{"n_kv_head": 8, "schedule": "wsd", "final_lr_fraction": 0.02, "doc_mask": true}
Each number is 50 + 10 x the weight over the matrix's rms, rounded and kept within 0 to 99. Layers, rows and columns count from 0.

# layer 3 MLP down (transposed), 1344x512, rms 0.0427, rows 1163-1181, columns 256-383
60 59 79 47 61 50 71 46 52 59 62 62 43 52 47 37 52 52 53 40 49 60 46 52 37 49 50 55 55 43 48 42 42 54 41 66 50 34 35 42 48 50 49 28 59 41 54 61 66 57 66 57 55 67 62 62 65 58 49 56 80 66 50 63 47 51 58 64 65 48 52 51 35 49 42 51 46 27 35 38 45 43 43 40 16 46 39 53 55 60 64 62 42 69 40 51 57 55 84 68 41 64 65 40 71 51 32 47 69 54 69 49 52 48 64 57 38 64 71 43 61 59 56 49 56 71 66 34
55 37 56 50 32 59 49 40 54 58 66 43 48 48 47 45 67 44 63 41 37 29 58 29 45 60 52 43 62 36 55 50 73 59 53 46 38 46 60 43 58 39 56 54 33 30 50 50 38 49 44 44 63 48 50 46 50 49 47 56 58 56 48 66 46 29 53 48 52 56 54 47 30 58 52 38 51 48 66 46 62 68 52 53 47 63 32 54 59 40 46 35 50 58 31 47 44 48 72 52 57 56 61 43 40 39 46 39 44 41 56 39 37 42 48 61 38 43 39 52 45 34 57 38 57 47 45 36
47 31 65 47 39 46 63 70 49 56 50 62 39 44 50 57 36 37 50 47 51 48 74 67 50 49 54 45 44 45 55 39 51 57 48 63 59 32 43 38 49 48 61 47 62 44 44 39 31 48 44 54 45 76 43 51 24 59 52 39 33 47 41 39 65 32 38 50 53 64 50 55 38 58 40 56 70 39 61 56 42 44 51 70 53 49 51 42 32 33 54 62 25 49 46 43 46 44 31 69 42 45 58 53 62 53 55 37 35 48 57 42 52 32 49 41 54 57 43 49 61 56 56 90 51 49 58 55
36 35 69 43 70 44 42 50 69 46 39 51 49 40 49 47 49 63 50 64 51 41 63 39 56 45 59 61 65 39 48 61 53 56 48 55 48 32 62 55 53 46 40 66 41 52 59 60 51 62 34 54 41 62 37 57 46 31 60 50 39 50 49 55 47 47 57 40 42 48 68 60 40 49 43 64 22 54 36 50 52 46 53 33 42 60 57 49 38 54 50 52 55 54 75 69 46 61 43 57 57 51 48 41 43 42 50 54 47 53 55 46 52 33 56 67 43 46 55 46 52 37 42 50 52 40 42 62
46 74 36 43 54 45 68 58 65 62 49 53 57 55 67 55 34 42 51 38 65 44 44 56 57 49 76 66 43 38 40 50 27 54 59 45 41 47 52 59 54 36 46 42 49 57 54 59 73 35 55 62 42 57 37 49 33 47 38 48 71 45 65 48 52 38 55 65 26 49 37 49 50 61 55 60 62 50 53 41 61 55 55 52 59 68 39 71 42 44 30 47 69 66 45 63 24 40 49 53 42 59 37 53 47 52 63 38 70 35 45 65 48 44 42 53 46 45 55 61 50 47 56 53 52 46 52 39
35 28 48 58 48 41 45 63 55 82 35 48 57 48 52 46 62 48 57 49 38 53 59 53 57 43 38 48 48 44 54 34 50 50 47 61 54 56 46 44 40 56 47 55 39 44 58 70 41 52 39 51 38 62 36 49 58 54 52 37 43 59 46 54 50 53 60 40 45 44 33 63 66 53 60 46 52 55 55 50 59 53 49 62 50 47 49 50 60 62 45 35 54 50 47 50 38 47 46 62 52 48 50 27 44 72 45 59 58 45 47 30 46 53 57 48 58 43 31 52 54 55 43 53 59 44 47 56
56 38 55 57 44 52 60 56 37 45 40 46 33 67 65 57 63 42 55 50 46 44 40 48 48 49 34 36 45 62 61 49 51 41 61 48 56 62 42 62 35 50 38 40 46 64 54 43 47 42 28 54 41 42 49 39 43 40 54 51 70 54 27 42 46 83 56 54 63 38 48 56 32 32 60 63 27 39 43 48 47 45 62 49 47 57 50 50 41 48 31 54 64 31 46 52 30 55 48 42 52 49 41 30 27 56 48 46 41 57 40 58 36 56 47 52 59 52 42 44 53 55 65 57 55 73 44 51
56 58 56 63 51 50 46 56 46 49 59 62 63 57 42 60 37 38 34 39 51 46 37 53 50 37 79 32 67 55 56 49 66 71 58 46 44 51 59 56 58 56 61 56 65 38 50 57 59 74 57 56 50 63 54 61 51 53 39 64 29 57 49 76 43 59 51 53 46 56 41 46 66 61 48 54 54 42 40 41 58 60 52 62 26 46 46 39 29 30 48 56 36 63 41 58 76 27 63 51 36 39 45 45 54 26 54 54 56 52 51 60 62 63 39 48 66 56 84 55 56 44 59 86 43 49 44 59
54 52 67 60 45 48 46 60 73 42 51 56 32 63 39 58 25 28 59 55 64 37 71 57 53 39 29 53 61 55 49 65 35 58 47 36 41 55 56 70 41 43 52 57 58 56 53 53 47 51 60 56 53 60 64 48 47 56 49 30 45 57 58 58 46 57 46 29 68 47 63 66 63 44 46 49 62 44 58 40 54 32 43 61 55 47 57 44 27 57 42 45 39 47 52 42 59 48 45 50 50 49 26 40 40 41 34 43 49 55 49 35 54 59 36 53 58 42 64 63 47 58 40 99 39 44 57 62
37 63 59 37 49 43 50 42 31 76 58 51 49 62 49 36 45 43 36 57 61 56 38 65 57 58 60 48 46 54 62 54 50 60 57 56 53 39 45 49 46 62 53 52 36 41 51 42 51 57 56 34 43 57 58 44 44 51 44 59 65 70 46 55 66 60 50 42 54 41 42 48 45 45 50 49 52 56 55 68 51 41 43 55 54 44 57 43 48 40 48 49 63 42 42 46 48 44 52 29 50 25 51 31 47 38 46 33 48 43 50 44 69 50 42 73 39 47 43 55 44 59 57 39 50 54 57 35
62 55 58 43 54 48 43 53 45 36 51 51 49 44 52 49 46 51 61 43 45 49 52 48 48 64 73 61 47 57 57 49 48 42 46 45 39 53 45 57 27 39 48 50 28 72 56 67 49 38 60 56 68 41 43 42 60 42 49 56 59 50 46 27 66 62 52 34 42 39 60 57 50 46 48 46 53 52 26 33 45 44 50 56 43 39 50 53 32 62 50 67 51 66 31 46 53 56 49 44 51 42 41 74 59 51 62 47 56 55 29 59 43 43 39 50 49 49 48 45 50 42 54 39 37 52 56 50
61 66 54 39 49 56 51 41 57 34 53 52 57 37 52 48 53 41 38 42 56 33 46 39 45 60 48 44 47 44 69 44 40 47 56 40 45 64 46 58 37 61 65 55 52 49 47 31 39 40 67 49 52 55 56 52 34 59 62 41 53 59 40 55 47 47 45 47 57 42 46 51 46 56 44 36 29 70 52 37 56 43 30 57 53 56 50 43 48 33 48 38 48 50 53 55 61 58 42 49 38 56 49 64 63 47 43 47 60 48 36 56 44 47 40 61 34 64 52 53 60 44 53 39 55 68 58 65
68 49 48 45 50 55 55 46 48 49 53 58 43 43 52 56 77 71 45 43 57 32 50 34 52 42 63 67 68 51 54 54 74 46 66 47 55 50 40 43 69 48 51 55 50 38 54 58 37 55 52 52 34 53 50 48 42 62 50 50 30 53 54 50 57 49 59 38 52 62 59 39 66 48 62 55 51 59 36 44 46 44 64 51 53 70 58 44 37 40 63 59 64 62 50 58 55 61 69 52 21 57 45 48 79 56 50 35 56 54 38 61 48 43 60 49 42 61 43 61 45 51 72 54 40 58 33 38
48 47 62 63 54 50 57 57 51 48 66 35 43 50 61 38 39 13 32 54 66 57 59 63 51 58 55 58 61 40 57 49 61 50 55 45 33 29 42 50 68 54 45 44 45 45 46 58 69 60 57 57 42 27 31 61 53 58 38 69 44 51 52 43 26 54 51 55 52 56 42 42 54 52 50 59 45 56 37 53 58 57 46 57 35 50 54 53 51 38 58 54 45 48 48 52 61 38 47 59 38 67 51 63 44 69 54 49 37 40 61 49 54 59 51 51 53 64 46 39 48 61 48 64 36 40 63 70
42 54 40 51 48 59 61 47 50 63 51 58 56 30 45 48 83 35 62 53 69 43 66 45 51 54 36 38 51 37 41 42 48 65 61 42 73 47 41 55 57 62 32 67 60 54 46 45 58 38 42 44 46 52 50 39 45 48 42 29 43 46 59 43 73 64 45 46 46 38 60 44 37 46 68 44 44 46 47 42 44 56 51 40 57 41 52 27 54 46 53 53 57 47 60 45 43 48 59 54 59 55 19 27 58 61 44 47 55 51 62 55 49 48 76 54 40 59 26 66 64 51 45 47 45 46 62 39
35 52 56 64 55 54 45 56 62 46 57 33 32 47 68 44 64 49 47 57 48 42 53 30 52 42 63 49 38 43 34 49 56 49 61 66 44 38 43 40 61 51 69 37 44 49 50 48 48 51 35 66 52 52 65 43 43 29 44 46 50 42 53 37 55 36 59 50 53 51 41 59 52 60 47 64 51 33 50 50 41 56 51 46 46 51 36 65 33 61 50 68 52 43 47 47 54 33 42 57 51 48 32 55 50 62 44 38 56 35 43 56 44 52 44 54 35 60 53 39 57 50 60 47 51 54 61 39
29 49 59 51 44 67 58 45 52 51 47 33 45 55 55 66 40 44 44 40 42 32 56 58 62 39 51 59 43 58 62 59 52 46 56 51 36 40 44 37 53 61 61 47 48 69 69 46 56 43 56 59 50 52 49 61 41 56 52 50 52 29 37 72 52 46 55 48 50 40 64 55 43 71 62 42 53 42 54 63 45 51 47 55 43 50 53 54 51 46 30 64 44 56 46 37 37 39 58 56 48 38 66 36 44 54 49 36 35 42 69 45 43 57 52 59 46 46 54 45 64 55 39 48 51 58 42 76
55 74 46 43 39 47 55 32 40 45 44 36 43 56 43 47 42 47 56 56 47 45 53 58 51 54 38 42 57 49 45 48 46 46 46 56 38 60 53 68 54 53 68 45 44 62 38 45 62 51 64 47 59 73 59 54 67 54 44 67 43 64 47 54 58 40 53 60 35 62 59 47 44 46 45 40 39 42 38 66 53 58 58 39 73 48 40 43 61 59 53 36 44 43 49 30 62 44 54 61 58 76 63 48 36 32 48 40 45 20 57 49 57 29 57 49 56 42 63 63 43 62 54 31 63 46 69 53
42 58 61 46 30 44 30 42 64 40 54 52 54 44 86 56 35 64 46 63 46 57 40 36 67 24 54 41 37 56 43 38 60 53 68 52 22 59 48 54 61 54 54 49 65 58 45 63 64 41 49 37 49 54 63 46 45 36 50 47 65 48 61 69 45 38 48 50 43 66 57 49 41 41 41 56 57 43 34 34 72 37 45 42 50 54 54 59 41 46 65 30 27 43 45 46 63 58 57 46 46 55 60 59 64 52 61 45 62 54 59 60 55 48 41 50 39 43 48 46 44 40 53 27 79 41 41 61
# layer 3 MLP gate, 1344x512, rms 0.0427, rows 1164-1181, columns 256-383
63 42 61 52 45 49 44 45 36 59 49 47 58 44 48 52 47 30 40 60 59 47 34 46 42 40 57 52 47 46 53 63 33 54 53 42 32 55 46 49 79 73 48 57 47 37 37 50 59 58 55 47 60 47 63 49 39 60 58 40 52 57 56 32 51 51 59 41 48 70 46 59 63 46 46 51 63 62 48 40 48 51 64 52 52 46 40 57 44 43 60 30 62 67 52 51 49 46 71 46 53 35 53 38 46 55 37 46 34 48 61 67 42 41 58 54 50 42 52 56 45 40 70 37 47 61 35 44
50 29 58 59 58 48 53 30 43 45 57 44 54 43 67 60 60 56 63 35 61 62 21 35 52 37 37 51 62 41 56 44 40 50 58 39 53 44 29 56 47 58 54 34 49 33 33 64 44 52 38 45 33 66 77 49 51 66 35 53 57 60 33 32 63 44 50 57 35 41 51 64 62 43 40 60 35 68 55 47 59 59 37 45 59 35 51 57 42 53 65 36 45 32 38 43 23 62 45 41 40 37 36 52 55 58 49 28 56 64 51 61 36 60 55 32 41 46 31 74 45 66 50 49 58 60 66 44
59 62 36 50 43 52 52 48 49 48 44 37 42 39 41 53 50 65 64 24 51 70 53 54 60 41 53 65 57 28 48 48 48 53 37 42 65 59 47 48 48 26 65 43 62 42 46 40 33 61 53 59 47 61 78 39 71 42 54 43 48 39 51 44 58 63 51 59 64 45 36 50 55 32 55 51 51 50 26 59 51 65 49 48 49 55 42 56 57 44 44 61 53 47 34 36 44 60 51 51 51 54 43 30 50 52 35 43 46 61 45 43 48 50 42 41 36 35 47 53 54 70 46 53 58 61 54 52
47 56 61 45 66 54 53 55 49 62 44 41 41 55 36 46 49 27 49 64 59 41 61 24 34 35 62 57 64 39 49 46 33 68 53 30 60 51 54 41 69 51 52 49 42 55 53 67 32 38 58 41 53 38 47 43 52 41 46 36 48 39 49 68 40 42 60 44 38 30 60 51 42 65 44 69 62 52 49 40 41 77 49 47 70 52 52 62 57 51 38 49 48 48 52 50 52 58 55 64 51 51 52 57 44 68 48 27 48 48 41 46 23 36 43 63 41 41 37 51 59 44 45 50 57 42 59 41
66 47 51 31 48 59 58 60 37 51 66 45 64 47 42 25 46 35 67 43 50 55 45 54 29 47 46 53 32 53 51 55 37 38 53 52 49 43 56 55 55 40 61 46 51 74 49 48 65 47 46 56 42 56 50 44 50 48 59 69 61 43 56 48 55 65 47 39 47 61 47 50 58 49 68 72 53 42 48 48 41 66 44 31 47 42 43 54 53 65 33 67 56 58 48 34 45 52 49 61 42 54 64 76 62 62 36 39 48 32 51 71 48 67 51 39 48 53 53 57 43 57 56 49 47 60 49 56
71 32 47 68 54 49 60 54 60 49 43 56 35 53 63 49 58 53 46 31 59 48 45 43 60 57 40 71 62 56 51 58 53 48 51 47 45 34 51 42 50 42 44 48 40 55 68 59 48 52 39 55 58 31 57 47 46 53 60 53 66 58 47 33 53 54 55 49 65 44 34 57 52 33 26 59 38 51 61 52 53 42 50 49 60 39 32 58 51 62 52 40 47 42 37 67 62 43 31 57 41 41 58 51 52 48 41 42 37 49 58 54 43 63 52 32 57 59 61 43 47 45 39 37 62 61 50 52
44 52 45 74 45 33 22 68 64 32 39 44 43 59 37 63 59 62 48 38 43 24 51 42 48 48 64 40 53 48 48 54 34 63 63 56 52 31 56 47 32 45 52 31 42 59 55 45 53 28 61 47 57 43 69 61 51 37 51 48 61 55 57 31 54 54 52 53 39 38 59 63 44 47 34 48 50 68 61 68 28 49 53 42 61 64 57 73 41 56 62 32 50 43 61 64 44 50 51 46 43 55 62 65 50 52 43 39 43 55 56 70 61 56 43 43 60 55 50 64 40 54 60 50 65 41 56 40
56 56 32 38 39 64 73 52 62 44 53 41 53 50 36 63 50 50 77 57 81 56 70 54 50 51 39 62 65 46 51 52 61 65 45 54 62 46 43 66 53 51 67 43 47 65 33 56 39 62 62 50 49 58 52 57 58 63 31 46 53 48 31 44 62 58 51 54 64 58 69 38 51 29 48 45 48 66 63 71 48 42 34 41 58 47 34 50 52 51 58 32 53 45 60 46 45 51 38 44 43 60 47 31 56 58 55 32 52 47 58 70 60 63 65 54 45 48 43 70 45 44 69 51 51 43 43 52
51 58 40 40 30 54 50 57 48 57 49 49 63 52 53 32 43 49 61 53 52 48 45 52 65 46 58 59 48 53 52 47 46 62 48 50 50 56 42 51 49 51 65 45 43 53 54 37 41 62 47 45 30 48 52 63 45 42 52 51 51 46 58 35 65 27 54 55 45 45 52 42 40 47 53 45 71 55 61 61 43 49 44 44 49 38 43 79 44 49 48 48 53 66 33 69 50 39 48 45 57 32 48 50 38 43 42 45 55 25 38 56 53 49 55 64 49 51 42 56 44 33 71 50 58 37 47 56
36 33 60 48 39 65 32 57 60 52 65 33 66 43 49 48 49 42 36 48 66 37 55 50 47 53 64 61 43 40 48 50 65 51 54 41 53 43 47 38 44 67 31 42 63 50 53 57 37 36 57 49 60 45 50 47 37 55 61 41 49 46 60 58 41 39 42 58 59 52 56 62 54 53 50 41 47 50 39 32 44 42 54 39 45 56 45 44 53 39 58 49 40 58 51 58 56 29 36 48 42 46 73 70 56 42 37 74 61 59 53 57 45 59 43 41 52 49 46 47 44 43 57 52 39 54 54 50
53 56 53 37 43 50 55 46 36 53 53 51 43 26 42 50 75 63 39 50 44 47 37 38 61 49 52 47 52 57 46 69 63 50 56 56 66 40 58 37 61 69 54 57 38 61 45 60 56 52 45 46 61 47 46 48 54 44 49 34 54 38 51 28 45 58 52 28 54 40 42 46 45 62 55 57 56 49 39 48 63 59 47 39 53 39 48 46 53 54 40 31 53 48 68 53 43 48 35 66 39 47 57 73 57 51 42 51 49 52 58 35 67 51 41 46 51 49 35 65 56 61 49 32 70 44 46 52
57 50 44 35 51 48 63 49 59 72 53 43 38 54 53 52 50 57 55 54 72 48 40 40 41 65 41 64 51 42 52 40 40 48 55 50 60 61 54 35 43 42 46 53 37 47 46 24 49 53 55 47 42 55 54 49 74 53 52 40 63 68 29 55 60 40 60 50 57 35 50 45 32 43 54 61 55 65 40 60 52 63 58 50 57 52 58 50 52 60 60 61 34 52 55 43 53 47 54 58 45 52 51 30 32 61 48 24 47 33 47 46 51 44 57 65 50 17 46 55 64 58 46 48 47 51 56 45
47 50 48 64 46 52 34 51 77 62 29 43 67 46 55 47 74 54 60 38 56 50 52 46 49 34 46 46 37 46 51 68 32 38 52 47 68 65 60 40 39 38 73 53 75 41 49 65 37 67 52 47 46 63 74 60 60 35 54 67 47 49 50 43 47 70 59 49 71 35 54 48 66 51 41 57 49 39 45 62 58 39 44 48 47 56 40 40 49 53 61 45 55 38 35 48 55 56 71 40 55 41 45 59 68 36 52 51 57 37 50 49 47 43 42 51 55 40 74 56 54 43 50 45 67 78 57 44
60 32 61 63 45 50 57 53 63 54 38 50 56 49 63 59 42 50 53 50 51 52 38 60 54 28 61 49 35 48 67 64 62 50 73 55 44 54 70 57 56 46 52 40 59 46 36 66 55 57 57 42 46 46 60 59 41 63 43 68 69 51 40 62 33 42 57 55 43 47 43 71 54 54 34 68 74 44 31 50 48 45 51 64 34 53 33 60 61 57 32 42 51 55 49 33 55 70 65 43 39 32 64 47 47 57 60 38 40 29 31 39 51 57 65 52 58 44 63 44 48 61 51 36 57 44 62 58
68 39 60 52 51 34 37 41 64 54 56 46 60 66 51 48 60 51 46 43 60 58 50 46 29 40 48 44 68 58 40 58 59 55 51 45 53 29 34 38 40 47 49 77 46 62 37 51 64 46 42 53 41 45 41 59 51 46 57 51 61 32 58 45 58 44 60 52 65 52 49 36 56 35 58 53 53 68 43 42 45 67 53 60 47 43 39 53 41 63 55 72 58 40 69 51 64 37 43 43 58 57 60 39 43 64 55 54 43 48 55 55 46 51 65 46 49 56 45 43 43 44 47 59 42 54 49 68
43 70 36 66 62 50 40 50 44 47 49 43 64 58 47 52 49 49 44 63 34 41 45 55 55 33 53 42 57 61 63 59 45 33 64 37 41 49 43 52 51 39 59 58 53 46 52 44 63 41 62 41 52 43 57 62 53 40 49 42 53 52 51 40 47 50 52 34 49 44 39 69 45 63 28 45 60 50 59 46 65 30 37 55 56 23 45 64 46 47 44 60 54 51 50 72 41 35 44 43 46 51 31 47 41 74 51 59 55 35 55 55 55 47 60 55 53 49 72 51 59 49 42 49 58 53 55 44
60 45 44 41 35 37 55 45 48 63 63 55 50 60 67 41 62 61 57 50 52 59 58 60 41 57 50 70 48 42 50 48 47 59 64 50 54 60 75 39 42 61 45 48 68 29 61 45 37 46 52 43 52 47 53 55 29 30 48 35 51 49 64 38 63 55 49 49 58 43 50 49 36 47 56 43 57 55 50 47 41 47 56 60 44 60 46 65 37 53 42 55 29 45 62 42 40 66 38 38 49 48 57 40 45 44 46 68 47 62 60 48 47 41 45 38 29 44 38 57 41 46 52 38 53 52 45 58
53 69 67 67 56 34 55 59 44 36 54 46 62 44 61 37 61 52 33 42 44 45 54 55 57 72 75 44 32 38 32 64 44 65 40 57 57 54 37 58 37 50 32 33 57 48 49 53 40 34 53 42 62 61 50 50 50 53 64 49 70 49 34 30 69 66 47 65 28 49 51 60 51 37 38 44 49 46 68 44 66 46 51 64 51 56 41 64 52 64 51 57 57 37 67 54 42 56 33 29 48 51 67 64 34 57 47 37 54 46 46 38 42 48 56 52 40 48 52 37 54 65 58 30 44 40 58 58
# layer 3 MLP up, 1344x512, rms 0.0427, rows 1164-1181, columns 256-383
52 26 48 60 50 57 68 44 39 53 68 51 46 41 50 60 55 41 52 41 53 44 54 43 40 55 50 71 50 51 54 55 68 45 41 55 33 29 54 46 62 43 64 57 57 51 52 67 54 46 70 47 60 49 43 45 71 42 36 47 51 52 47 41 39 46 37 61 43 52 53 71 44 48 49 53 54 33 62 41 55 44 36 60 47 40 44 44 50 50 42 48 47 58 53 43 51 44 74 21 62 55 59 46 59 44 52 50 48 40 44 59 72 28 50 45 60 53 45 56 54 31 53 61 44 56 41 49
62 62 49 36 36 55 44 63 63 59 54 30 60 49 50 64 48 39 68 31 63 58 48 54 26 44 36 59 52 52 31 51 37 66 43 72 71 67 44 28 43 76 45 34 54 46 39 64 56 43 65 38 57 51 68 34 40 53 54 29 47 56 49 50 39 43 28 61 67 51 51 41 60 44 53 52 50 56 38 47 54 49 47 70 34 31 34 53 41 47 66 48 66 37 54 36 20 44 28 53 55 45 62 39 66 38 23 31 51 59 53 48 48 49 34 49 65 40 29 43 35 54 46 44 65 47 52 58
52 49 61 59 33 54 44 68 38 44 55 59 52 56 36 38 48 56 45 26 54 47 65 44 46 52 58 54 45 46 66 48 46 73 39 64 64 55 48 55 35 41 51 56 55 49 53 33 39 60 37 67 46 60 48 30 57 46 57 47 48 37 39 61 39 48 53 51 51 41 50 40 55 60 53 57 47 47 46 41 59 70 52 38 54 51 45 51 62 50 46 47 46 57 58 59 56 42 54 43 52 48 58 37 57 52 50 49 55 56 62 52 52 46 70 39 58 69 39 41 60 55 50 60 45 41 52 41
53 45 46 43 65 39 69 41 59 42 53 46 61 58 67 42 57 56 41 54 49 39 66 52 51 40 52 54 24 63 44 69 54 68 49 47 44 46 60 57 41 35 47 58 64 44 40 49 42 52 38 52 32 35 37 54 33 37 52 55 45 53 58 47 55 51 72 54 43 52 68 43 50 41 54 50 50 61 65 52 48 51 39 43 43 76 32 47 36 62 31 54 66 34 57 61 57 50 54 48 47 54 36 46 39 36 51 50 53 44 43 54 41 50 63 43 41 46 37 24 67 59 61 44 44 47 32 40
51 49 40 63 44 43 39 63 68 45 40 44 43 46 42 58 47 45 31 47 50 35 56 48 46 38 50 38 45 52 48 42 65 55 46 54 50 55 44 58 63 56 70 42 38 43 59 58 41 36 59 48 55 48 39 37 52 35 51 37 35 55 40 49 58 59 60 57 52 66 71 34 43 57 48 45 41 61 51 32 41 50 59 43 45 56 46 51 45 47 52 29 41 43 34 50 47 48 49 57 58 58 37 36 51 56 48 38 34 54 66 45 46 36 37 58 50 51 52 40 58 54 57 40 43 52 54 44
42 54 53 42 46 42 47 43 45 46 43 51 26 54 46 43 66 48 41 41 51 73 70 53 37 41 58 63 62 61 35 58 69 42 44 54 48 53 45 47 52 42 54 57 62 54 62 61 35 41 29 37 41 58 49 44 57 40 63 44 65 36 30 48 49 55 52 55 52 48 42 50 37 45 46 53 40 63 49 47 70 44 40 56 55 44 42 48 50 53 29 48 79 34 47 53 47 40 41 48 37 35 44 38 43 55 57 59 30 49 46 56 49 47 48 58 54 67 50 60 59 38 36 49 58 55 52 52
48 69 61 47 47 46 46 48 55 76 53 45 59 36 42 49 64 32 52 51 41 63 54 70 47 58 29 56 57 49 60 68 53 62 65 39 71 58 62 62 48 50 64 32 46 58 31 42 43 49 59 49 55 66 59 63 51 55 47 31 48 53 38 47 48 45 55 75 59 52 61 46 31 49 38 45 42 42 32 51 64 46 56 69 37 62 50 43 28 56 53 66 53 43 64 54 43 50 43 47 42 65 57 56 73 47 51 40 57 57 50 29 36 39 48 37 56 52 55 34 41 68 52 50 38 35 59 50
43 55 47 53 52 57 34 53 54 18 46 41 49 41 46 53 45 37 60 53 42 53 49 34 42 47 35 64 46 62 47 45 57 56 56 61 51 62 48 34 58 51 61 37 58 44 55 45 53 49 52 50 55 41 49 48 62 58 40 58 43 60 56 39 48 39 41 51 51 50 46 49 54 34 44 59 56 56 59 53 49 47 43 50 51 36 41 43 42 58 46 26 36 57 48 55 46 74 40 33 42 46 63 55 55 41 32 45 54 53 54 54 59 51 54 46 37 47 47 52 34 34 45 38 42 39 36 47
64 59 62 78 29 43 44 49 43 50 56 49 46 64 48 20 59 48 48 39 54 76 30 52 36 58 59 55 45 56 61 51 63 37 44 41 66 47 50 52 50 52 54 54 48 47 42 32 57 46 64 33 65 58 64 42 65 42 57 49 43 41 42 62 47 38 43 37 65 34 25 36 52 40 35 51 46 54 49 61 56 27 69 53 50 58 58 41 55 39 40 37 55 45 38 50 37 53 57 39 55 43 45 39 55 61 41 49 65 69 55 70 45 64 51 56 50 60 45 57 50 47 53 47 64 66 45 50
48 43 38 49 63 37 38 63 48 53 45 63 51 48 37 34 44 44 51 54 52 48 56 59 49 24 70 67 40 46 58 42 40 47 47 62 44 57 49 55 51 57 52 48 51 45 43 56 44 45 51 57 53 66 48 58 46 41 57 68 52 44 53 63 37 62 45 64 40 64 48 60 48 43 57 64 53 37 54 54 45 61 51 61 67 46 55 31 65 49 47 47 57 52 49 43 70 61 33 42 59 66 45 42 48 56 50 47 45 39 61 56 44 55 50 36 57 57 50 29 54 40 34 48 57 48 47 62
42 57 59 57 56 49 65 67 44 50 55 44 64 52 53 51 62 41 58 43 57 53 57 42 64 56 66 52 41 64 70 39 68 45 44 37 46 77 42 58 41 39 47 59 59 55 37 36 47 46 64 36 49 55 50 38 43 60 34 49 45 67 39 44 46 45 58 42 47 42 55 44 53 51 59 69 39 57 54 54 49 33 49 42 43 48 68 49 51 50 48 56 33 55 45 60 63 29 57 44 36 32 40 44 40 62 48 48 43 40 42 67 52 42 58 46 47 53 63 60 47 41 55 59 44 69 61 59
63 52 29 62 52 41 49 50 66 46 36 33 37 57 59 33 51 48 51 43 67 43 44 44 59 58 54 40 54 49 64 64 35 47 66 51 53 76 45 51 39 71 54 59 68 37 54 43 61 53 50 55 38 35 54 54 47 56 54 54 55 46 47 51 41 61 39 45 57 64 54 44 62 51 60 57 61 55 48 45 47 33 42 44 30 53 59 41 57 70 60 47 46 51 35 64 54 51 38 46 63 38 68 43 51 57 36 52 43 72 37 57 46 35 44 50 52 57 41 58 48 50 66 56 56 53 47 47
43 40 70 54 30 51 40 73 51 52 52 43 54 62 58 59 37 43 36 43 52 48 46 56 56 49 62 47 67 68 66 45 46 73 39 45 40 42 53 74 61 49 51 66 24 51 53 57 63 74 55 38 45 35 53 41 47 43 12 53 41 60 46 46 46 50 44 77 51 55 40 42 49 57 57 60 44 52 49 45 55 66 62 52 64 53 35 48 45 55 56 47 50 27 50 67 45 51 49 54 57 46 37 40 69 72 60 42 60 45 50 42 32 53 44 28 62 44 41 38 29 54 61 49 44 50 57 50
43 64 46 39 51 54 51 48 48 49 69 49 56 51 51 44 53 56 80 43 54 68 54 37 46 71 32 46 54 34 51 52 51 62 56 31 61 63 36 48 48 49 62 55 38 46 59 56 65 73 67 38 33 58 55 42 45 42 31 29 31 57 49 56 52 44 40 74 41 58 63 69 51 47 71 58 49 72 43 33 50 52 63 35 60 50 43 36 34 49 61 50 56 55 37 46 52 40 56 37 61 37 30 60 47 42 37 32 46 55 65 44 43 45 74 36 45 48 47 39 85 38 55 52 46 48 62 56
48 53 48 45 46 40 50 60 45 69 50 47 31 36 58 56 53 36 47 46 60 36 33 48 52 43 43 32 55 59 55 64 42 61 51 38 46 43 39 40 74 55 59 23 53 54 63 48 62 65 40 46 51 63 56 41 53 32 48 28 34 40 67 56 46 71 55 43 62 44 45 53 43 60 41 45 53 48 33 70 50 49 42 39 56 53 36 41 59 33 52 66 46 61 49 65 48 45 39 65 59 39 44 42 48 56 47 47 45 36 40 52 54 43 50 55 36 56 50 69 49 37 56 43 49 46 63 47
45 53 40 44 33 28 61 50 48 73 43 56 63 46 59 55 41 40 44 55 63 60 42 48 36 43 52 32 52 39 32 39 56 35 50 38 48 49 49 35 30 69 42 52 55 57 57 40 59 44 41 45 64 30 45 62 49 48 68 59 43 40 38 38 44 40 42 39 61 53 53 49 37 48 44 50 57 32 59 44 51 40 46 46 79 65 49 68 54 39 41 48 36 61 39 68 46 37 49 53 35 58 50 43 47 52 52 50 36 37 52 47 57 49 55 51 73 42 42 39 44 48 39 44 53 43 46 56
41 51 56 43 31 48 48 42 53 60 53 52 44 44 42 39 44 28 42 57 49 49 60 48 50 67 43 49 57 60 51 42 51 50 53 36 45 38 73 26 58 71 50 72 31 57 55 46 39 67 52 48 45 49 45 23 54 37 58 51 54 45 55 41 47 58 48 46 57 42 44 47 27 32 49 65 59 53 59 67 67 47 54 50 56 44 54 51 62 46 47 34 67 60 59 63 47 46 38 50 69 35 42 33 41 47 50 53 44 48 53 63 41 44 45 43 45 48 45 35 68 61 56 54 52 53 51 52
60 47 43 53 40 73 32 61 52 52 66 49 39 51 46 53 49 61 61 53 39 38 36 38 58 44 49 36 23 67 56 61 76 54 49 63 50 62 57 55 58 47 47 34 52 44 47 55 71 52 60 41 61 54 72 35 50 50 36 45 53 48 44 47 48 51 54 62 42 61 49 34 40 60 37 55 58 52 42 47 53 63 64 51 48 59 44 68 36 46 64 62 23 53 49 50 63 67 63 69 49 44 53 40 64 50 58 35 66 61 54 62 50 41 54 52 38 56 31 52 60 41 57 48 41 45 34 58